config.yaml
norm_place: "pre"
norm_eps: 1e-05
rope_base: 1000000.0
bias: "none"
parallel_block: false
init: "uniform"
init_std_down: 0.0
optimizer: "adamw"
lr: 0.000885
beta2: 0.99
lr_head: 0.00474
train_tokens: 188700000
dataset: "wikipedia_en"
Each number is 50 + 10 x the weight over its row's rms, rounded and kept within 0 to 99. Layers, rows and columns count from 0. The size before them is the row's rms in percent of the matrix's.

# layer 3 attention key, 256x256, rms 0.0766, rows 13-26, columns 0-255
074:62 59 53 47 50 49 44 51 57 55 61 57 51 59 54 44 51 57 55 59 67 33 61 56 59 55 36 37 43 61 42 58 41 54 48 29 49 47 46 53 65 67 54 64 50 45 54 44 41 66 72 68 63 60 66 52 53 38 45 47 58 58 42 62 51 50 44 60 42 55 76 56 59 61 47 29 56 30 55 59 50 53 35 50 36 53 36 38 55 45 58 43 58 54 55 23 49 33 42 48 41 57 54 59 50 50 45 51 50 59 62 41 66 51 34 48 59 53 68 52 82 48 39 48 47 32 58 58 45 43 43 35 36 37 55 61 51 46 67 62 62 45 41 48 31 40 51 54 51 39 55 52 56 44 50 59 56 66 38 41 43 56 55 58 54 48 50 56 63 60 52 42 46 35 44 48 68 44 47 44 77 56 34 54 63 36 59 47 48 52 49 49 51 32 55 50 49 51 70 57 46 51 40 60 63 59 73 59 60 61 56 55 62 76 65 35 57 65 65 44 56 59 48 42 47 52 23 49 64 34 48 51 61 55 52 48 32 51 51 51 58 50 40 55 59 47 32 55 61 51 49 49 62 47 54 49
076:55 52 41 56 55 47 35 58 40 53 56 46 57 19 52 56 59 45 51 52 44 41 56 53 35 39 59 48 61 32 52 57 56 62 65 35 52 33 60 57 34 46 76 43 50 62 39 61 50 36 53 59 40 40 40 62 42 78 39 49 52 52 57 68 61 25 48 45 41 60 36 26 40 42 49 54 50 54 51 55 46 45 67 51 51 46 68 46 47 58 52 58 47 51 54 66 47 37 53 59 46 57 59 50 56 44 42 61 50 46 38 48 54 52 43 42 53 44 68 61 47 55 59 60 56 53 39 42 51 44 46 67 68 65 51 48 44 63 58 42 62 25 55 40 33 59 45 49 53 71 38 45 54 43 51 48 44 54 45 58 53 36 44 50 44 67 57 22 49 42 30 40 34 54 52 50 53 61 45 42 44 42 49 63 28 47 54 66 51 37 53 52 51 54 42 48 35 55 40 43 60 54 53 56 42 60 34 42 45 43 42 54 64 22 50 73 29 46 58 46 53 56 55 48 53 43 63 52 50 60 43 54 67 41 64 58 62 51 59 67 44 25 46 55 55 61 56 54 55 47 40 54 58 48 39 50
083:63 59 52 36 52 47 48 50 69 53 41 51 57 70 53 58 43 50 45 57 80 41 38 45 59 34 39 37 41 57 40 53 56 51 44 56 51 58 52 42 60 74 51 68 31 44 51 29 48 64 55 53 56 67 68 55 55 50 43 38 51 55 23 61 44 43 36 80 46 62 57 33 58 53 38 31 44 57 40 50 62 45 52 57 48 60 37 47 54 50 59 57 73 47 52 42 58 43 52 35 48 65 43 53 57 50 60 56 53 49 51 52 47 38 28 38 62 45 63 44 78 51 54 47 61 38 50 57 58 66 61 48 47 36 46 47 38 46 48 57 55 45 47 44 20 44 51 58 61 51 35 50 29 42 42 60 57 62 53 45 54 47 56 68 47 48 44 58 59 63 56 49 44 45 57 38 68 34 49 56 71 42 40 55 56 45 52 51 46 66 49 46 49 43 52 55 57 56 53 32 33 44 45 65 40 52 64 59 60 46 45 47 50 53 67 60 70 66 59 63 45 57 49 58 44 50 40 46 57 48 54 40 42 47 46 54 43 56 44 44 60 61 50 48 44 45 35 58 55 51 52 59 76 50 68 45
066:46 61 39 35 47 52 62 49 57 55 52 54 67 47 66 59 53 43 42 72 62 44 40 48 57 33 56 48 67 41 59 52 48 58 36 49 49 43 64 47 60 47 58 47 45 60 50 48 52 46 38 44 44 34 47 43 47 39 50 76 47 42 58 62 46 52 47 54 55 48 43 24 51 40 32 66 42 63 44 31 34 61 68 69 60 58 54 56 55 54 53 53 60 51 52 69 48 41 70 27 47 46 59 58 57 62 60 52 46 41 48 53 43 47 64 57 43 44 51 49 45 66 67 49 53 64 43 44 55 66 45 58 52 65 38 59 46 43 62 34 36 47 73 62 51 43 53 61 52 40 38 64 57 48 54 54 37 50 67 59 69 51 48 46 41 43 40 24 54 75 37 42 50 78 59 46 32 51 37 45 58 47 43 47 39 51 48 52 29 48 44 53 33 63 56 55 53 47 61 51 47 43 44 34 58 59 65 42 56 53 70 25 42 38 43 53 64 45 43 54 47 41 42 37 54 47 65 45 37 52 63 51 44 58 44 61 53 55 53 42 42 37 47 58 38 68 41 45 57 46 60 52 49 47 50 60
077:61 32 40 44 53 50 44 62 53 36 44 43 55 48 52 54 37 34 57 62 43 44 59 48 55 61 53 40 39 48 54 74 48 39 32 34 39 36 60 42 42 46 53 56 54 52 45 63 58 55 43 37 59 45 51 56 53 70 44 60 45 54 49 32 44 56 50 37 48 48 61 40 49 40 37 48 63 56 51 37 34 43 44 35 67 53 43 57 61 41 49 40 48 32 31 30 32 61 57 50 36 40 41 35 51 58 40 50 57 22 52 52 63 44 34 46 40 67 50 45 29 54 59 41 48 55 53 42 47 39 41 44 47 60 47 41 43 34 59 52 59 52 46 63 55 37 58 44 41 65 48 46 47 35 47 48 60 69 69 45 42 56 58 30 59 38 49 37 43 53 51 48 58 60 48 62 40 61 43 37 53 44 50 45 54 69 45 43 58 49 51 47 37 51 58 48 60 24 51 45 71 47 36 46 63 55 44 55 51 22 27 39 38 67 44 51 35 49 46 58 68 39 55 60 56 55 45 55 34 36 57 61 55 40 56 57 64 42 66 55 55 53 54 49 48 58 66 65 45 58 47 46 41 70 43 58
078:39 61 31 47 50 45 50 45 51 57 54 49 44 47 53 43 48 47 11 40 61 31 48 42 61 50 48 67 61 55 39 54 40 60 11 36 46 50 51 33 46 64 53 53 45 51 60 55 48 64 39 42 63 48 53 47 48 50 39 46 53 42 35 39 56 51 53 37 41 49 53 45 67 51 44 43 33 25 49 49 44 40 58 61 45 45 39 41 43 39 69 42 44 57 31 53 62 48 38 39 57 45 39 33 61 45 64 70 51 51 46 18 36 42 63 46 61 56 46 62 49 53 63 51 63 33 46 58 50 65 68 48 46 47 75 64 57 50 40 51 53 47 62 40 46 59 25 43 49 49 55 41 48 41 36 33 52 53 60 48 61 37 56 50 55 64 37 54 57 60 41 58 52 67 49 43 50 55 49 60 61 50 43 42 54 38 53 54 37 53 61 59 41 46 58 47 45 47 38 67 50 49 51 72 49 54 50 68 53 46 40 75 48 46 45 58 46 47 52 52 66 38 51 59 71 52 62 48 39 50 37 57 64 62 51 50 53 67 60 49 37 44 50 51 55 46 43 53 48 43 53 50 42 50 39 46
083:47 72 27 54 45 60 36 48 46 67 55 61 54 45 61 45 59 49 41 31 57 34 44 48 49 57 48 50 44 36 37 43 38 71 53 52 62 47 61 50 65 54 52 40 38 47 64 53 50 38 50 40 53 48 37 59 40 40 43 60 37 37 70 64 65 67 53 32 46 67 65 45 48 46 41 39 35 44 40 42 44 47 42 54 26 45 53 50 39 51 70 55 54 44 56 65 63 35 63 47 63 67 53 52 65 41 51 60 38 57 54 58 48 39 61 45 58 66 52 64 55 30 51 56 40 46 52 56 55 73 40 47 40 41 47 54 66 42 45 39 41 45 46 33 36 47 45 58 44 35 51 47 49 35 61 28 36 55 52 42 54 49 66 56 42 55 66 48 59 46 53 65 56 41 44 53 48 62 51 69 56 59 30 51 28 41 55 59 39 52 60 62 40 41 39 50 28 43 32 57 44 48 51 67 47 48 56 62 50 57 60 66 56 48 53 59 63 51 50 53 63 36 58 51 47 53 65 40 43 54 25 54 57 52 58 59 35 61 59 53 52 32 52 58 63 53 42 50 45 44 44 45 56 51 41 49
101:34 52 50 53 39 48 53 53 44 52 59 64 64 39 53 28 50 53 49 54 58 44 56 61 50 53 40 55 38 60 36 43 48 59 58 50 42 44 45 53 70 55 47 46 43 47 63 30 58 50 51 51 57 50 33 52 38 47 43 61 24 44 58 53 57 70 70 46 56 61 58 43 46 59 50 38 48 46 37 43 57 56 44 60 45 38 61 52 35 42 52 34 59 49 70 59 67 37 49 43 43 56 48 56 57 46 56 44 37 57 49 58 54 44 39 55 60 58 30 54 65 49 47 63 49 37 74 45 42 59 43 36 41 26 41 51 63 39 52 49 44 52 43 43 41 44 56 53 30 41 63 42 79 48 51 54 42 55 45 27 55 46 50 42 51 45 45 30 56 51 44 51 63 44 33 47 46 50 42 55 57 58 38 47 31 45 68 66 44 46 61 49 55 49 48 36 34 50 38 41 42 50 50 56 48 38 49 57 59 61 49 54 67 66 72 79 48 50 70 56 50 51 64 52 47 73 50 52 53 48 50 65 43 55 55 48 34 54 57 56 70 49 41 67 66 46 42 49 40 30 41 43 76 53 44 48
086:67 59 48 59 61 47 29 48 61 55 60 33 54 65 52 65 49 49 59 46 52 51 38 41 43 43 66 34 57 40 57 62 60 51 37 45 60 50 57 52 37 60 49 50 49 52 41 63 29 61 40 65 45 48 72 50 57 57 40 33 67 68 50 58 44 34 34 45 34 51 59 44 57 48 46 50 42 39 57 58 51 32 52 47 46 63 32 41 62 50 52 55 57 53 48 50 44 54 47 51 54 57 59 48 42 45 40 57 64 50 65 49 41 51 61 24 54 45 75 59 39 51 55 39 65 77 42 63 68 59 44 64 56 66 56 50 45 45 44 51 47 47 56 51 56 46 40 46 64 54 32 48 29 42 58 40 60 37 49 56 44 58 55 55 48 57 59 73 55 48 63 49 31 52 56 53 77 52 59 57 43 40 39 54 63 54 41 35 39 60 46 72 48 46 46 62 51 49 55 49 61 42 47 51 44 72 53 37 44 48 55 46 41 34 46 36 70 50 43 32 46 55 37 39 49 40 49 45 56 55 34 36 61 58 47 54 63 48 54 57 26 39 65 36 41 57 48 50 60 64 54 47 41 41 54 64
076:20 50 53 52 40 52 47 49 56 55 62 61 60 50 56 19 53 46 55 59 59 39 47 58 48 59 38 52 45 50 32 55 43 51 48 45 40 46 41 66 67 61 43 46 52 48 57 38 50 49 51 53 40 53 52 49 40 36 41 53 27 41 60 58 51 70 58 47 48 70 63 35 36 59 46 40 54 51 38 44 56 57 41 60 34 31 49 40 31 38 56 30 57 52 64 58 59 43 55 47 45 44 48 64 55 43 55 48 42 62 55 49 57 44 44 52 65 53 32 58 68 44 41 58 57 35 76 53 52 68 41 37 40 22 38 47 67 35 50 51 37 60 41 38 47 46 53 52 27 41 61 39 76 40 54 59 51 63 51 33 54 54 50 47 58 45 49 46 57 51 44 53 54 44 45 45 54 46 42 55 59 53 48 49 35 49 66 63 32 53 51 54 44 43 50 46 44 48 43 44 40 47 47 54 41 52 55 58 44 60 55 45 71 64 67 69 57 60 71 58 54 33 69 45 48 60 44 53 49 37 51 57 45 50 47 54 38 53 58 59 63 52 44 67 67 51 40 55 41 35 57 46 77 55 48 45
072:53 70 47 41 48 58 45 49 63 50 32 53 53 49 45 50 28 57 68 59 59 39 35 42 63 47 38 44 32 46 51 58 43 46 45 62 53 52 46 75 49 53 46 43 55 55 47 18 53 53 42 51 66 55 65 49 48 69 50 53 47 52 30 54 48 56 22 52 40 58 59 44 49 56 40 42 43 54 49 36 63 35 53 51 49 56 46 43 61 39 56 45 63 42 46 68 74 42 44 63 62 53 56 44 55 51 60 64 65 53 45 57 58 43 42 54 70 36 45 55 59 35 54 40 62 48 45 58 64 49 62 56 59 30 38 43 56 50 50 49 41 52 45 38 49 48 43 55 67 49 52 45 36 56 51 52 58 63 61 50 60 52 52 43 59 61 47 72 61 47 33 53 51 55 40 53 54 39 50 35 48 45 65 68 49 57 20 45 49 51 37 64 44 58 47 56 56 46 50 39 36 29 43 51 47 61 32 56 45 43 37 41 54 35 38 55 53 59 52 58 38 52 55 55 45 50 36 37 46 56 51 38 50 54 25 48 55 78 39 57 49 47 38 46 28 56 36 49 52 62 49 49 59 55 74 37
084:41 39 48 39 43 58 50 45 42 40 39 54 32 47 57 45 53 53 42 53 40 58 46 58 57 55 54 58 51 49 65 56 41 32 60 50 38 63 49 53 55 42 46 44 51 53 41 60 70 39 47 23 50 29 36 42 62 48 60 50 45 45 69 29 46 75 77 55 65 32 35 53 43 47 52 50 62 62 43 44 40 55 49 28 59 43 63 63 41 65 44 42 35 45 34 38 48 66 60 45 62 47 42 56 49 53 45 26 50 57 32 44 49 48 59 55 39 47 41 50 21 52 45 42 42 45 62 41 34 49 45 44 46 45 61 41 52 46 36 52 39 64 45 58 64 59 56 43 41 63 51 54 51 64 55 52 42 39 57 51 54 43 44 49 49 43 45 44 42 54 48 52 59 46 56 52 20 51 47 43 45 45 66 51 62 47 43 43 61 49 56 38 50 61 39 57 69 37 32 55 42 38 57 36 63 34 45 42 42 57 61 51 51 48 31 42 51 46 41 62 56 23 37 55 59 32 61 46 39 48 50 64 60 51 52 54 47 45 54 26 46 52 59 65 63 51 66 55 45 49 45 51 37 52 38 33
078:50 43 60 51 43 47 58 51 45 59 66 52 43 65 54 44 54 51 48 47 54 49 67 60 48 64 40 51 54 70 46 47 55 47 48 42 49 52 46 44 70 48 60 61 60 47 64 62 38 59 62 62 46 56 54 43 53 38 47 44 49 59 53 51 55 43 64 49 51 53 70 63 52 55 53 45 55 25 56 72 52 51 43 50 40 47 39 48 52 51 42 46 60 60 71 31 45 39 41 48 29 44 62 54 36 45 44 57 42 56 61 56 61 55 49 49 45 61 57 48 82 51 33 69 43 40 63 62 49 48 38 36 38 49 53 57 56 25 60 57 67 46 43 49 47 42 54 52 34 28 59 55 61 40 52 68 50 55 27 48 37 53 53 50 52 43 63 46 55 53 70 45 56 40 40 49 53 56 47 54 61 58 34 43 52 36 60 43 50 49 68 42 55 45 55 40 38 59 64 63 49 76 42 51 53 45 72 56 57 65 58 70 49 77 63 24 52 58 61 44 58 49 55 30 49 54 35 65 63 31 50 63 49 54 66 44 41 37 59 59 60 55 43 59 62 49 39 51 59 39 54 49 48 47 47 52
074:50 57 51 24 40 60 51 54 59 56 51 52 51 76 51 55 47 38 32 46 44 53 47 25 50 40 54 39 53 46 54 61 61 58 50 63 55 48 55 42 58 73 50 51 34 46 51 44 51 64 41 40 64 56 62 50 29 51 60 47 47 49 44 45 44 49 63 60 38 39 47 32 48 52 39 52 33 56 46 41 64 40 59 67 51 46 47 44 59 47 64 49 66 50 40 71 60 38 74 36 60 51 43 48 39 61 55 27 56 48 57 55 32 46 43 44 53 49 53 48 74 45 72 47 62 59 48 41 69 57 52 59 55 34 52 51 46 44 48 55 44 27 53 53 48 46 43 39 64 55 40 44 42 49 44 48 42 55 58 52 61 40 41 66 44 53 52 50 65 58 59 46 63 57 46 48 56 38 51 69 59 53 33 45 46 46 60 54 41 46 58 58 45 48 48 74 60 57 49 25 32 43 56 54 45 38 50 53 75 36 40 50 23 46 65 47 65 51 40 76 51 56 37 57 41 69 65 49 61 64 46 45 39 52 41 48 42 53 49 43 52 58 43 48 38 55 55 52 46 51 41 55 65 51 53 64
# layer 3 attention query, 256x256, rms 0.0748, rows 14-26, columns 0-255
079:48 44 49 43 60 55 64 67 51 56 58 52 55 48 54 56 38 49 69 41 51 57 61 82 57 32 53 48 67 61 40 57 47 62 57 49 52 51 51 63 58 53 66 41 59 60 44 57 47 59 77 63 53 57 35 61 50 64 57 38 56 56 46 44 42 53 49 66 46 50 45 41 56 61 42 52 70 67 55 64 50 68 40 38 73 56 58 58 34 67 48 52 57 47 51 61 49 56 34 81 59 50 44 42 45 62 48 48 49 54 44 55 60 54 57 44 39 42 51 41 54 41 45 44 40 42 35 51 29 29 45 47 42 56 58 48 55 39 50 40 54 56 51 29 31 47 46 65 51 45 54 56 46 56 50 52 55 48 58 43 36 41 54 62 54 55 48 57 27 28 38 72 53 47 38 49 48 57 29 56 52 31 61 60 43 60 56 62 49 43 43 49 40 57 55 42 31 33 52 51 40 63 57 49 59 52 46 61 32 50 52 45 41 65 40 59 28 40 57 49 35 51 55 56 49 54 38 48 55 71 55 42 36 43 56 44 53 48 66 62 54 44 52 51 63 37 54 52 38 53 59 68 63 40 40 52
087:52 51 47 53 50 34 43 53 51 49 57 53 43 52 69 54 64 50 38 63 44 40 54 52 67 41 34 53 30 50 48 55 58 61 50 52 53 44 61 47 46 69 71 52 53 45 40 42 51 51 53 46 56 53 56 48 47 44 58 75 49 33 41 74 52 54 43 55 60 56 44 42 53 39 47 47 52 37 43 53 46 38 67 44 42 56 66 26 52 52 67 61 43 49 57 51 70 65 54 41 52 75 49 55 46 51 43 42 45 27 47 49 43 41 34 45 38 75 59 43 33 53 54 60 61 65 43 40 47 69 58 45 45 48 62 53 40 59 77 45 32 52 45 62 46 41 77 55 58 44 39 43 51 65 38 48 50 45 61 48 58 43 52 56 47 55 47 40 59 71 46 33 46 54 54 54 65 53 52 41 63 61 44 36 41 38 55 40 51 59 46 34 51 51 55 33 45 57 62 50 60 37 51 61 45 56 68 54 61 46 52 48 54 41 51 43 49 47 53 45 47 63 39 28 40 58 53 48 43 54 51 64 65 48 21 63 37 51 27 46 63 60 40 69 51 47 39 41 55 60 61 47 52 69 52 51
074:58 69 48 48 36 52 59 59 48 53 37 34 39 50 42 53 59 54 63 42 48 48 61 56 51 49 35 48 60 53 49 08 51 54 47 63 52 43 53 59 45 42 21 39 48 37 45 60 49 63 76 42 60 48 47 77 59 53 51 44 51 44 71 37 46 50 44 61 37 57 35 54 52 53 54 57 57 62 47 54 67 51 23 66 51 59 46 34 38 49 28 46 53 60 47 57 39 58 25 60 41 45 67 46 66 46 50 56 51 39 56 53 55 46 26 38 60 35 56 61 36 70 31 54 30 32 49 45 48 51 51 57 52 63 45 47 55 59 42 53 84 57 66 39 38 32 54 54 63 39 43 56 46 48 47 29 58 57 54 47 50 44 57 55 51 38 62 55 52 43 51 47 49 43 53 54 50 46 59 43 49 51 58 51 45 57 48 43 51 41 50 43 58 40 51 41 44 49 44 60 51 44 63 49 46 48 42 35 52 43 52 54 58 48 60 38 33 73 47 37 41 37 37 56 60 46 38 65 51 52 58 48 61 44 58 56 51 43 63 65 59 52 55 52 46 55 49 49 54 53 44 49 57 35 57 43
083:53 46 29 44 44 40 47 48 45 41 45 59 50 45 50 58 45 59 22 44 44 47 55 46 38 47 26 44 54 68 47 52 56 47 55 42 52 53 53 51 69 68 71 49 59 66 68 37 55 51 41 45 51 51 25 63 51 51 56 62 43 36 41 66 46 59 52 55 72 62 55 56 62 54 48 54 68 43 60 49 46 52 66 43 52 43 54 62 53 55 54 60 49 52 56 62 59 29 50 38 52 56 46 41 33 63 53 42 37 59 43 64 57 69 47 46 22 39 44 46 55 46 64 65 40 64 56 43 47 55 36 40 56 53 50 41 66 49 62 34 43 38 41 45 48 45 52 52 40 43 39 57 46 51 47 59 42 52 41 51 56 55 37 52 64 67 34 48 43 66 47 46 50 54 39 49 60 62 57 39 59 60 37 50 63 36 59 54 52 27 67 39 48 51 58 40 28 58 49 39 54 37 57 49 65 34 59 62 40 53 64 51 47 52 60 56 54 28 59 42 52 62 42 41 33 65 40 42 65 47 54 58 52 66 29 44 39 52 41 39 63 43 27 62 58 40 51 46 57 55 49 48 63 56 50 55
098:46 50 66 69 48 60 53 50 53 52 47 38 33 55 45 47 46 37 75 43 56 55 53 53 51 54 64 43 61 28 48 44 30 34 34 62 48 58 42 47 33 19 48 52 43 36 50 48 39 60 51 44 42 61 57 56 74 53 49 35 59 55 46 34 46 37 49 50 44 50 53 61 58 52 48 52 19 31 57 50 57 44 31 48 43 59 46 27 48 48 29 47 29 41 45 47 32 63 47 54 50 38 51 50 42 51 44 59 59 42 59 26 30 45 65 53 58 46 62 49 40 52 35 37 58 48 48 58 59 40 58 50 59 56 47 47 46 55 32 59 54 68 49 66 49 48 47 48 51 47 59 43 56 46 57 63 64 62 42 45 54 59 59 47 44 39 52 52 54 33 56 53 52 47 54 59 50 42 57 65 32 44 59 38 61 60 37 35 56 57 37 56 59 42 39 53 58 54 55 41 43 60 40 57 62 54 25 31 52 41 47 52 53 52 42 49 47 64 49 47 43 52 60 66 54 35 57 58 50 25 52 48 59 33 62 51 69 36 51 58 45 62 51 47 45 54 70 52 47 53 42 50 28 51 62 50
094:54 44 53 45 59 47 36 45 59 52 56 29 41 59 46 60 47 39 53 58 73 46 36 56 55 44 58 51 61 42 56 54 70 48 38 65 63 47 61 60 35 51 55 53 47 59 37 66 42 53 55 55 33 63 63 37 54 50 50 48 67 67 57 53 38 32 29 61 41 43 36 44 39 42 50 67 58 59 51 56 57 46 55 36 51 55 41 50 57 55 47 60 55 48 53 63 44 67 39 50 56 39 40 59 45 44 36 58 60 36 61 45 57 64 56 34 37 41 71 54 53 53 31 51 70 50 40 61 51 40 64 56 43 65 66 42 32 71 53 50 57 59 56 42 53 57 36 41 67 51 48 59 41 47 52 33 60 36 58 61 49 54 46 68 46 63 51 51 59 52 51 50 31 51 71 53 55 51 46 63 43 23 56 58 58 57 43 49 46 61 43 58 48 50 49 52 54 55 60 48 53 41 55 57 54 62 63 42 28 39 53 39 35 35 41 44 54 48 47 40 39 53 39 33 50 39 53 39 57 62 45 35 33 50 45 53 57 63 29 61 48 43 53 32 38 44 53 57 62 65 66 58 45 34 68 58
101:49 56 37 55 46 39 43 55 49 50 38 58 48 32 46 39 65 57 48 56 27 50 60 48 46 54 52 53 52 63 48 61 65 62 65 41 46 52 41 34 57 50 58 39 65 68 44 32 59 29 46 50 55 35 30 54 44 35 46 63 37 46 49 70 61 63 57 43 50 71 50 56 57 45 57 36 62 39 55 48 50 51 69 51 48 44 62 52 41 48 47 51 50 67 50 36 61 33 53 40 48 59 39 42 66 72 53 21 44 57 43 78 58 53 41 41 55 61 40 48 41 51 63 48 48 60 56 35 39 66 49 45 50 45 38 59 55 56 58 56 37 32 52 54 43 62 63 34 32 52 23 41 46 64 49 56 43 55 48 46 48 38 32 42 51 39 57 39 52 58 36 42 49 63 36 57 48 59 71 39 55 65 39 45 46 49 53 59 56 42 51 43 54 55 58 50 53 51 42 52 64 57 66 51 59 37 56 42 56 56 44 65 66 51 59 53 50 38 59 44 69 46 49 48 52 61 58 61 47 44 49 58 54 70 55 41 53 45 58 38 64 34 65 62 51 46 44 38 43 42 48 47 29 65 36 47
094:58 41 41 31 61 33 44 57 57 52 59 53 51 61 49 63 47 46 46 60 52 31 44 74 54 37 40 44 54 43 63 59 68 51 38 38 57 43 60 69 44 58 66 56 51 60 41 59 55 47 51 57 38 58 51 34 28 56 52 61 63 55 57 68 46 48 33 61 53 48 40 34 36 41 43 58 56 64 66 43 54 42 56 44 59 58 54 33 68 51 62 55 61 44 58 77 53 55 43 34 45 50 52 46 39 43 49 52 47 41 35 47 60 61 42 44 41 53 45 33 60 52 50 56 50 50 30 57 53 46 56 60 49 67 58 42 46 45 54 40 45 60 59 61 65 47 47 63 69 41 46 67 47 44 37 41 58 44 59 61 45 52 47 63 55 59 52 37 63 56 48 51 37 49 68 36 55 45 37 50 53 26 65 52 50 48 53 39 58 41 51 54 35 53 56 44 34 50 54 60 52 46 64 59 54 61 65 63 38 45 58 44 35 49 50 45 51 39 39 41 41 55 42 35 31 45 43 40 62 68 64 37 33 46 37 54 50 53 33 55 50 57 33 41 42 44 28 49 63 60 65 57 61 28 65 42
107:54 62 46 56 49 52 36 51 47 57 44 55 34 30 47 41 70 63 49 52 30 52 57 34 41 59 51 70 56 60 47 57 49 71 61 51 40 57 47 41 48 45 63 36 53 50 46 40 57 33 43 40 61 55 32 63 44 39 47 66 37 44 41 66 54 70 65 48 59 65 61 54 50 45 52 49 49 43 39 45 47 47 72 51 51 50 61 51 38 52 53 46 35 57 49 44 56 44 63 47 40 70 36 43 68 65 54 30 34 36 49 65 50 41 40 42 54 58 51 56 48 58 51 53 47 59 55 45 39 62 59 28 48 41 37 57 57 70 62 48 44 41 45 54 34 60 69 39 35 50 34 40 58 76 45 41 42 54 51 41 62 31 41 37 54 45 44 38 48 46 43 43 54 57 42 66 49 55 68 48 50 69 40 42 44 37 47 62 42 53 55 30 54 43 56 48 49 50 46 52 49 55 64 51 47 40 60 60 61 51 36 63 71 43 59 65 41 42 63 44 59 49 59 50 51 60 53 58 48 55 46 69 51 54 47 44 28 55 58 38 62 35 58 69 62 44 51 53 43 40 49 53 41 69 35 45
072:28 62 61 56 61 52 40 40 46 46 44 46 29 51 39 47 51 57 33 48 48 37 45 41 42 42 32 60 56 51 44 50 52 57 34 55 49 37 59 68 49 44 69 53 61 42 37 38 40 48 44 40 63 76 44 35 37 48 48 83 44 49 48 73 56 57 38 56 68 50 35 55 31 32 47 62 45 50 51 35 53 37 50 49 33 49 54 22 54 55 65 58 36 45 48 67 67 58 55 46 49 75 50 38 44 50 49 65 55 37 44 45 40 39 38 62 46 46 40 40 40 55 47 68 66 46 51 40 49 60 56 41 46 61 63 45 44 70 49 46 40 66 47 41 47 44 62 46 60 50 51 46 44 66 33 40 59 52 57 45 56 46 48 45 44 56 43 47 56 46 47 45 41 60 55 54 51 42 44 39 55 50 56 59 38 37 37 36 32 49 41 35 41 45 56 48 48 55 51 74 64 54 66 51 45 37 47 74 53 47 35 54 63 42 41 53 41 41 51 38 46 64 61 45 43 57 63 39 49 57 70 56 57 58 31 58 47 56 46 46 57 51 39 51 39 45 42 62 48 56 62 53 51 60 57 54
090:77 52 59 66 63 43 55 38 57 60 40 42 49 55 46 45 48 50 52 44 55 67 56 40 43 59 56 56 40 46 54 25 52 51 59 63 49 59 38 51 53 39 10 51 48 33 75 43 50 50 36 52 50 47 61 48 58 33 36 39 60 41 57 33 49 49 59 50 42 46 57 73 36 65 46 60 54 47 43 49 39 47 31 68 54 49 38 58 46 25 34 40 60 42 51 57 44 48 54 45 47 35 58 54 60 37 32 48 48 52 53 46 38 45 38 50 72 48 51 62 60 43 50 50 37 41 61 68 57 47 61 50 51 50 33 58 51 56 47 58 49 57 53 51 48 48 48 44 54 56 52 56 62 48 57 46 54 63 45 47 56 51 53 35 58 48 62 56 59 43 70 51 57 50 53 41 31 49 66 71 40 54 46 40 63 55 57 64 48 47 64 56 56 52 32 59 61 62 44 39 34 49 36 55 38 49 50 40 81 47 54 39 58 54 61 46 45 71 45 40 57 39 47 47 70 38 31 61 49 30 54 35 51 48 49 42 55 38 55 53 46 60 57 52 47 48 69 63 62 49 46 45 59 46 66 47
080:47 57 54 50 34 55 52 51 52 43 71 43 55 50 62 48 42 49 53 40 41 52 41 34 66 59 55 48 27 58 48 59 47 45 43 35 52 49 48 26 48 57 62 59 42 68 59 52 48 52 47 39 51 36 49 63 62 53 56 34 44 58 52 51 49 42 57 29 46 57 64 53 60 48 53 34 51 26 49 56 45 43 46 43 37 49 46 58 51 55 50 53 42 59 45 28 35 49 53 58 62 34 50 42 56 52 51 40 58 59 66 49 56 41 80 45 31 60 51 48 37 41 43 30 49 56 55 37 56 59 27 59 51 34 64 60 48 42 53 53 65 29 50 50 50 59 39 39 40 42 47 44 36 25 64 53 41 42 49 56 34 50 43 57 56 49 60 60 38 45 51 44 51 37 44 59 63 51 64 44 48 53 43 58 57 53 53 44 66 54 47 46 63 51 45 43 54 52 43 41 62 46 28 50 61 50 55 30 46 64 63 73 43 51 43 38 67 52 59 48 61 55 52 63 49 50 59 51 44 29 25 72 60 62 63 44 66 46 58 58 40 35 70 54 49 69 39 44 46 45 34 46 41 52 42 56
079:61 35 48 51 37 37 47 45 52 61 53 75 48 50 64 56 45 52 42 65 59 41 58 65 62 34 50 50 47 70 56 54 59 48 62 43 51 56 61 53 45 57 42 45 43 36 56 36 51 52 31 46 41 39 48 48 52 39 51 66 58 40 53 48 65 51 48 59 43 43 46 40 56 44 56 39 51 39 46 43 65 69 60 58 61 39 58 56 41 51 52 49 59 33 62 42 63 49 55 26 40 55 53 57 44 59 36 48 43 45 48 50 34 56 33 67 57 61 45 42 70 55 54 63 53 33 42 67 41 55 76 42 45 52 45 57 52 44 61 45 31 50 59 57 46 30 67 54 54 40 39 48 63 67 47 51 39 60 43 53 64 41 48 42 47 53 51 45 62 72 48 40 51 61 49 39 54 56 37 58 55 54 53 29 47 35 62 57 44 59 58 50 51 52 43 50 51 62 63 24 36 49 51 37 44 61 65 40 61 37 50 29 45 48 75 38 49 45 47 53 65 47 34 23 62 51 42 48 62 56 67 49 58 43 45 55 33 41 37 48 41 66 31 48 59 53 46 59 64 49 46 54 58 59 59 38